{"num_hidden_layers": 9, "hidden_size": 320, "num_attention_heads": 5, "num_key_value_heads": 1, "head_dim": 64, "intermediate_size": 1280, "vocab_size": 2048, "hidden_act": "quick_gelu", "norm": "rmsnorm", "norm_place": "pre", "norm_eps": 1e-05, "positions": "rope", "rope_theta": 1840.0, "rope_fraction": 1.0, "qk_norm": false, "attn_scale": 0.125, "bias": "none", "tie_word_embeddings": false, "parallel_block": false, "init": "normal", "init_std_qkv": 0.0435, "init_std_o": 0.0103, "init_std_up": 0.0435, "init_std_down": 0.00513, "optimizer": "adam_variant", "learning_rate": 0.00107, "lr_mult_up": 0.81, "beta1": 0.9, "beta2": 0.99, "lr_head": 0.00438, "max_grad_norm": 0.5, "warmup_steps": 405, "schedule": "wsd", "decay_fraction": 0.689, "decay_shape": "linear", "final_lr_fraction": 0.0, "batch_tokens": [16384, 32768, 65536, 131072], "max_seq_len": 256, "doc_mask": true, "train_tokens": 189800000, "max_steps": 4439, "dataset": "wikipedia_en"}
Each number is 128 + 24 x the weight over the matrix's rms, rounded and kept within 0 to 255. Layers, rows and columns count from 0. Numbers have three digits each.

# layer 5 MLP down (transposed), 1280x320, rms 0.0385, rows 412-432, columns 160-319
113172107154143103108145121123184159160115145121138112138122129104138130102144139124118121140151132166186116118093151113104111155089139132161102100148125143082112127156111136168134228132121134155142114132116121125136116129136155128141084112139107135100122173151107107151104115126115118119141119131120130126128134072090113172155153125122130144114143201139130129114117136118100147139132109111114162119165143141095132142143086141120158141103103118133084125110129087104113168168133096
144139133102153193142097106140169103167132136131144127148129131125114102131134090118124100205136136150107102135109137076141139139111112121144093133082124113134132107111140122112110129170171111103151128108131142102114126091128112122166149131152199111121135078161148112114126102141137121101155091126129116090090157154136146090145130137158115135127125136124104096129114104129111113112150104129125137111095099127126126131098127109125140144181152138113145121100143134125118109121132112
158137139090134134106143089184169125148157100101124148100111139127155144124130135122141075098113119123130129124116102094144122131120135099139148097128109145144098154155166153159123164138152134128121136154090137163103092097112111083145137103132126145124072090117112144135100129147121131138105102143127144098124115151156128113160118163134103146120116105091126132117122136130133118144125146110110107146120126096126104108136146106161149128116110109102119157115111147103065122089101120
106160131140146104123099140132123138142143118111129091136136149132153137115146104142123143172166101124150163148157124132168139087147155131158130124164119104129093124132115116132106108146125112109102159149127091121158167101125128129109107100105122098115147114099155117101057135123113145113088113131124117146101141121087126101139131129108183135158123124083153116115138141153091151104130101135138104136151087131160118155076136083134086103142113126134106070107133135078164118128129117
136132106114133095117133150141127140156104132090097112112139145113128141126055161152082162103091166150098125124127139135149163158123146101125062119169092133132138140157142113135107123145166116148115140098129102095109196097107124174140134158126069151114139127147152127085155089157121090144126117110125120104127158152097113144136133168148181145137079127144114132138148175143110140126107089167154169137137130125150128123174087160132131084121131154106111128124138111104116125116120139
123164136131146171176129166152133154157129131131150112126121145126085144130145101135131134107131096101101163146128120108122125110125153088102157146137138088106131157123151148127152134115092124121148128114128156087134132099130164124112118117117136125118117162110111144066151111133095128132120147121153135150132189162125120109142138151128124123108133144116112085125110161128130112122108169120123125167141149098150120104120134117138149145149139078088100097119112123093122132093122113
132124152153132128125111102131088121079094154108144140107123077143064101127145114110194175095144154139137101159154116135147145141132130096112106133103112180107136152080144112164151074099148096159086153145156162103110144147095095142073147114127149180112151135132115143198109119155121092119116090098127098117146116118100120126149152111110128077093135135114130121160102132124137135105140129130118081157104111152131118100114117185140136149112130128188098121154108101090121114131127130
095146132102142147197088144146129130116108077101095098185131086142139145170131156109101119094129100129126146148115104108119159131106140135135124198092123106131109119118136148133169093113119082173172126154076136149144112128139130135112109114160115170082120140075139132099130136163083142121108122092143082105142094165152151129148176133112135108108142087133138126134117090154128139150144066132081121125159165137118111148102112142113115129093133095142109111173128131132128134122146175
161135135147120094166153135114152112121138139154114122164140116121100163093133101130120120133122114121145129112140145116126069120123144102118127136158128151133131146180115126111082152134128112168153128104140121101118123129091115143131143162157140124110166131138146135115140098140108121117171144127178098103139151081111109151127190115124086132150118134145075138125133072121148127172062066137146160140180104118118118098140102144132131136144126140119111135111124133155126130133128121
083081149118135091135121140121120129157116167134145139087161143145084124189148155121132167108144150157122111133107139157116156132108121176145125090155102141123123131142120152064117118109142114142135113111128141111111130106110085105139120130114128125078127112135151124110133084093124117129105139141119155152177152082102113128102127126089125151126173094097163133129101133136151126138172120146128106136110103143098119160131115112153119139105103147137120115131137129138138103124144082
128133136131143132140132158111145127157110162145121107100129147169135133124154124104182147110078129104158157102153059087102077133094132120113139112120139114152135158152169138120148145171094170122143075136135143149134155138100099167142111163115140133133107117122120117100128125146075166144110090110136096123141112108167140140122154164093128121120156089131121119112122142129158093159122199118139139196124138121160181114171128100168179129127127152106099140089130155116127133099134107
112132137136125138134129111093071090109112136120096125109180095132112139124180124100115141129135128139138155107111143114119196164094140131166129138129108149138147157136144155087093088138123131136095132121117122108149138097126150124077131151133140148133149145128096124151082143116171106172105110130112130129113124123126149117155121102136137126118177130113127150139139150109143140077129160094140114139168126100134115117100146103131137132127141167106167146136120168129110133123115135
113133110080088112149151108150170116161094201145121101116134121175115138136086151101135124106121178135110155113107087148132147115107111113159123094075107107100151142085135100166116152156138135148130166045156141149131143097166117140129133105093125143105122142110104130156087118148103120104126099114123162154040121113109096147093133082139141086172119082178051111102149070117138128143139097120118158097096139119103132139156138120109193138168134137094181153131090139131091165167138110
125147140144118168163078140114114115170114116107107108142155123195134103149104112097117141155160087128153105084135117123135102130117140137135079155084120080137136117152133132148132147128119131156133116131123131165130121117132139206161133138150143118139130078091116114130107128100123118161124069129103127111113145169112062128110157130117136098165186105123118091146157089126128128113139145134120109134109116122186068149107151124137142116114118113146151120088093132105104132140149116
143143177115168162119113117124107133130142178119133055157089148094106107131150129086134126124108187123119116109123150109148115135159126124128104093121163129184219158125125148104119124136123127121108158138154126132136128111114141132167143129138122104149119120180104128143154124123136132148094142173105129147114125111118108118118092139153112086118117108105106125104138108164126159193153130117135154125091146175117145155136112138121148164145094089107143118105129149101111111103132121
145124132136131101139090143137169124149125116137157134090143128178160125139117107101138096095140139138129159156113096092114150143141131140136125118138113115142128169125123103139149121082149133099124153135136131127095094146150147141162135136142147131158121128153161095126130141129159124138127172095139098121100116184149139105138115121116125106142115138099122129114146111139098170099105133141137144170105086112114136103123141131132119126140107178128158135091130174143170129159123126
122139123125118103116140104132082147150129168096154114104151102110111104114122091129120155163119104133076093121119138180156142125116153117110137130086119119098101132145117138111111110109136117139148143102076138184142124150129104154157118167113125130130160163109136108175123131104128136165121091107132137098123113117098120124100137149125144132115147111101116117116148095128119114109140118123141114133098104176124143125125125113137089130125177137128126099158144124142187150114103063
156081115048115172121135097148140133118108135085157128126134150138104134146125165113155108140079147100179111141130108096111136127098123089099148137163120061136122129142130124146175156173166105121119118133155111076108116161094173140121118128122104141163138124145130142087145115156100098113103080122141142132134126120108152125162137090143144132114116091121114144109136106152174129147170101141105121150142138105117169164134160113136092155086119081124181080147116094152140126121128057
097168124083157146163117105117144137130162116123113093134098146161167113123125150130131116152091163130138127154127134102117140102149117183117114122155131112133108109180171119144106109158140098131125116125080127109108186101111086175112107122126145131136137142164131108098121128144120131171115108118138159137114133098098131138115152124136136115159143149126099109136109132122125096116132086139123148148135137145117100092145078104129145148116117165096110108056140105159134113159129100
162119145128099128096149130166126129107138152153156142139143121122098134171111141107130117143113120146157116115138152159155101162147111138085095156116116158096105126119101139157120120140151109122095192152151157127106111116115162119088135126152095123173123137143134114151124096135141134179137122134099158120120129106114149147154121112163131129082158113065100108094136113075150152099129130118142108159097072107105094173156154152156119158118104112119110115152134154139161100175118146
167138169148162103141130130151167156130125097101076092123151143128094114159131200124161151136116097124123065167155124120112161121115114116132055141113145139159113138106133100117170138150100118121128122149109150092140098139122141104132116101134146138129139117125133122094154095121121127149162099153091134100124153173155164126142161160109117065117085181127109067086125070132127156083108096143133145147162108123124183132153144155157109147104164091117138102215182121097143158115095153
# layer 5 MLP up, 1280x320, rms 0.0348, rows 413-432, columns 160-319
074095132138101105121116145071151129113136101121132127154107128134117143109097115147094105120182118124103112148160111099101111148134137070141157153106155160097147106107128091132085085117141112121140127152109127150102108138130136135118130094128124174131110110135135142121172145188117137086113114114151129138129134116098130067120108165123146109140144131176187155141137110144142106127120098138156112116139119129138134152118107119142129176110110125143107140136138108116115148139074056
110149131170159155096160113121103121148130114119092124150119125139098113133172138132120159132150112155137093141106107086158147110097149106202127166119124121114118121145113144090067123139142164104121163192156117171168146157167132113140128118136131125146121140093132146150116129180143061114083116102158225140173137154089065091135094129152141150128094136101111116104110113132137112168127115147093099141122139130130141151130105125110139133110114141127099121132086111085105154101149119
148156083142130157088142118139104132147143101141134120124106136129117110155146163135129142142108113116138152106161114149143131141120116145131138152115139117122173129123139117129122116143137154158152130124076132151130122121115065127139141170092141147153108147143073155137138129157169115138108166126147149137174113116116122109113153135126085141109154137163119139146171121138141092147130163128092141168117151159093150146126138167093137123129139135114123135150121105154121133136145131
147118073158136137142085135116116124143114095123106118137127145119116135147141113112125134125138103131108135066102103126115137086121132123130110111132135123135114135112073129119132120095124155136117169150077109120139132129141116111077121130147130139048115177144133155133161092127111135112142112119143161146149118130127071094166121144089138127127120100117177099122151123146149113123111101121114098154143122158102129159136130106150127147096146141103121127138162120089146102128127147
143151131124121130132123131105107135150097131130117136149100140134124138140109129142136126059122138140120111119136151138149147163141112122078125114130109146130117122126140100138111122131097126171114132084116122151142109150127154096098153137121128091108120151163096142133082137160153113130137092121150140123135128101100091169101167046137115130115133073145128098172139131127136130115155109113113127149141139189095145125156123121095151141167171142156149132100105140115111159148101148
111126130176114135122119119122102126124138109108144155140175164130124097109098144126121139147131134171138153157134092160153134138083146145108146117089157138132079147146108110101104103131097125110125158134124070136082115149191117124120151153158126127152112117129086152131171124170123126146073115137154131128132113142124132141109143181098138140115159146146148097111157119145133109138137151144124139134166113154111183127119132118137153141137123139139063110135127136150145152129100103
094111091147130110126136056135135130128123097103088119125081077158168104127139155131202131116151175164124130078139122113130125148106135097135099124157160146087098160118095150109100157141079075129130127128096075132136137127169073110146139125154164130106091130133144126156132074155124118126134141154170148142102092121114103128109119147150135129127150079130138101169112114162119133121164120169166113125190149117101116145147104098154129139096126121134147130154123135099133089128129133
117180122101136138138125108139148137107122103108086144140135125106156072140104146113146132106128154133157132137097158137085140164097118125135102152130134128133162134100152109098125114132091130120144132114084108149136157149177083116076146126109110108111139145121109110140173114148079125172097121128149120144130098126156107136159145110110095126115158127127108139122130107128159130102135124135117152119117127144123142202132066164106135123114150096130132155150110144079105139078104139
115146102120144116165133120112134133133140125146142126173107150123106118132149122137167151095138140114124088145152113127101107119121120107131142154086173208115183156131105120143132065140114167159136146133104125144109087154122129121088118116149122163162095121137115167131127137139140102135105134129177120115155144088146101138150112130091152137105101137124151115094122155092126080129063109092116116152147121125132136130136133149129172126128143099110112147144133145122121089123108149
122158134150131180149166092120062141154108160130142118141092124124105129137159155139145152146140183133178140137141075137111153131124184137113137118132145130136115139167090099085118146085152173127143113136122122125095116125150163125115159142156133185143124158134078149126098123144104166165117076122116179094169125091113128059110148067116142151106096070150163095170152097165112127129135151106115136147118141148143137102156116134124137140074142113146109136141118098063114148062134079
132125125160125182134103063135089149131105113138154121128141160147062121101150123164166127154135115120182127095136114132147096115137126158126109123126146160095119131049109150140152091118139127107140116118125110146138097153131158102147126118129143120129121129156058139161136134128103130146122153072099139121136121139093079119079131121113095156122112132132128154123113154144139116095150123150094111158173165137107156161123146108110146104121156173131133149129118091098106111123150089
051117095167077099145128133126139137115119114130095155167125162144116134170088124145146115107137166118136142172109142149111116149141117121168167140100171122116140178109119115092044128148130147131142171115107114154122130152147087119136122147151157147065077107140120125150157110141151147085103133132158110139133081131138107092109148180134141147094163138136173148122127125143110109126118071106149077168130155082096109130137106171137174179119120135098120143134175121136133128119083138
127140122153134110157125126124108141158104147124131163153076115138116121155113150146148147093083144172132152139145124196124148128123119098181128152120133180098124114155121101122094127090075085133151158166112105113135109145151073143110114130122117137131063121111089164098117139085168152159136131110137103184149072122138121083116135159126150148094131099151084149135108081144124083129140157113156115075117142111136160134111125147121157150097135115121130142140153111114120133119157146
101110110107133146077094140148127158136111108188112108141100120156118124108107140172100111095147133104108162119139132143153116166138102134143159145142138149107111143159108077137141160124115137152174114091121108143107146136149139101141087113128198117090102139113126145121142097123079173144120158105139114130137140152098097137110110159149153164111145108156115148134108124176116102068123146147113089141168149120143159156073116133123122183118106109090119144129098114119128170152137141
130110149159099120099119107125185192133087089136142127120157132142135142127156123179117106091159140123113116141123096096137129137069080103148123091132125097143156132075106130086122138120149130121112136123136119140094161132167127149109136109094126169147143158124136125159150101112136096128092098130149123124194130139147139142118129118134128120076127130138128152168129152119082139125132118127133109142121137109135127140173042154115146113091133117126096126123122134102121162108141141
140129140161117129141133087091133144101118134141119118143137151138140095102203112141127177131159106150173115163147105128123117107087075116103135131140163141124196126120126149110122116140130096111122133134161152146129125105158143118125109079138156125146113099131088127110088117163171094158117128155107142095098118119114144130122097150055132143122125131148153087124125184105119132160093130085147121149140176119140124133128118148105135158122111124134130141139107146114115137078117131
143154125100110121126126088142123111135139160105157136156131149118144143114147128104085119119102110116123097089121135127137136140111139082142126138120148126112147132135116098116132084140150098144157132124092100156148120167134145148099120125086160138122091118191130159143130134147147064126099145108144129190205140127120082121144113101122111132080131107123139116121100112128186121150151149128131159128134153113102125129165100189089144140054153146156109118093134147132113146129082142
054095147151080145124149145159107168121126115125094188146120113127084153114140087131102120134121140190069106158118103134135127135125141117150113140140136142073133078102099129129102132099125112133153170118130112113088136125156113118107173112076132131122147108150146134135120130175123142133117102135152144116108131114110130157123138117144160148133154128140100136138124149106141149112147094147157118142156132117121135150118138157111142084105159111131132138139086130111109188122184112
122102145183140143083092138133117136158108084113125119146113095117118105098109065187135125152147153086105167140141112165089120104141126144115109129128142136133095147117102123105115133129124140110149197119142127154103158121136122147137123159143104124114134124134125119112144099128155097119140127103171153146150121128125102098077126131102104104105152085149150120146111111143123122118145175123115090117144157171090139128123113142106146115081152121189131110123109128087120136134117157
088096107148113128108124141104105139102110117105079126147097114194132092064099129144191101110125144135113136107138062105121158141126153113123145122135169133112112166121103108079094129087125094138140179137098108091150126122118124148149135097166138147112112135114141141122150109125115141143132103106160093109127102159137074070134162158114132121128120117136161134132156138144105102035135130108134113214146151163115133156130149110138128127100117093109127149117122147119124138107135071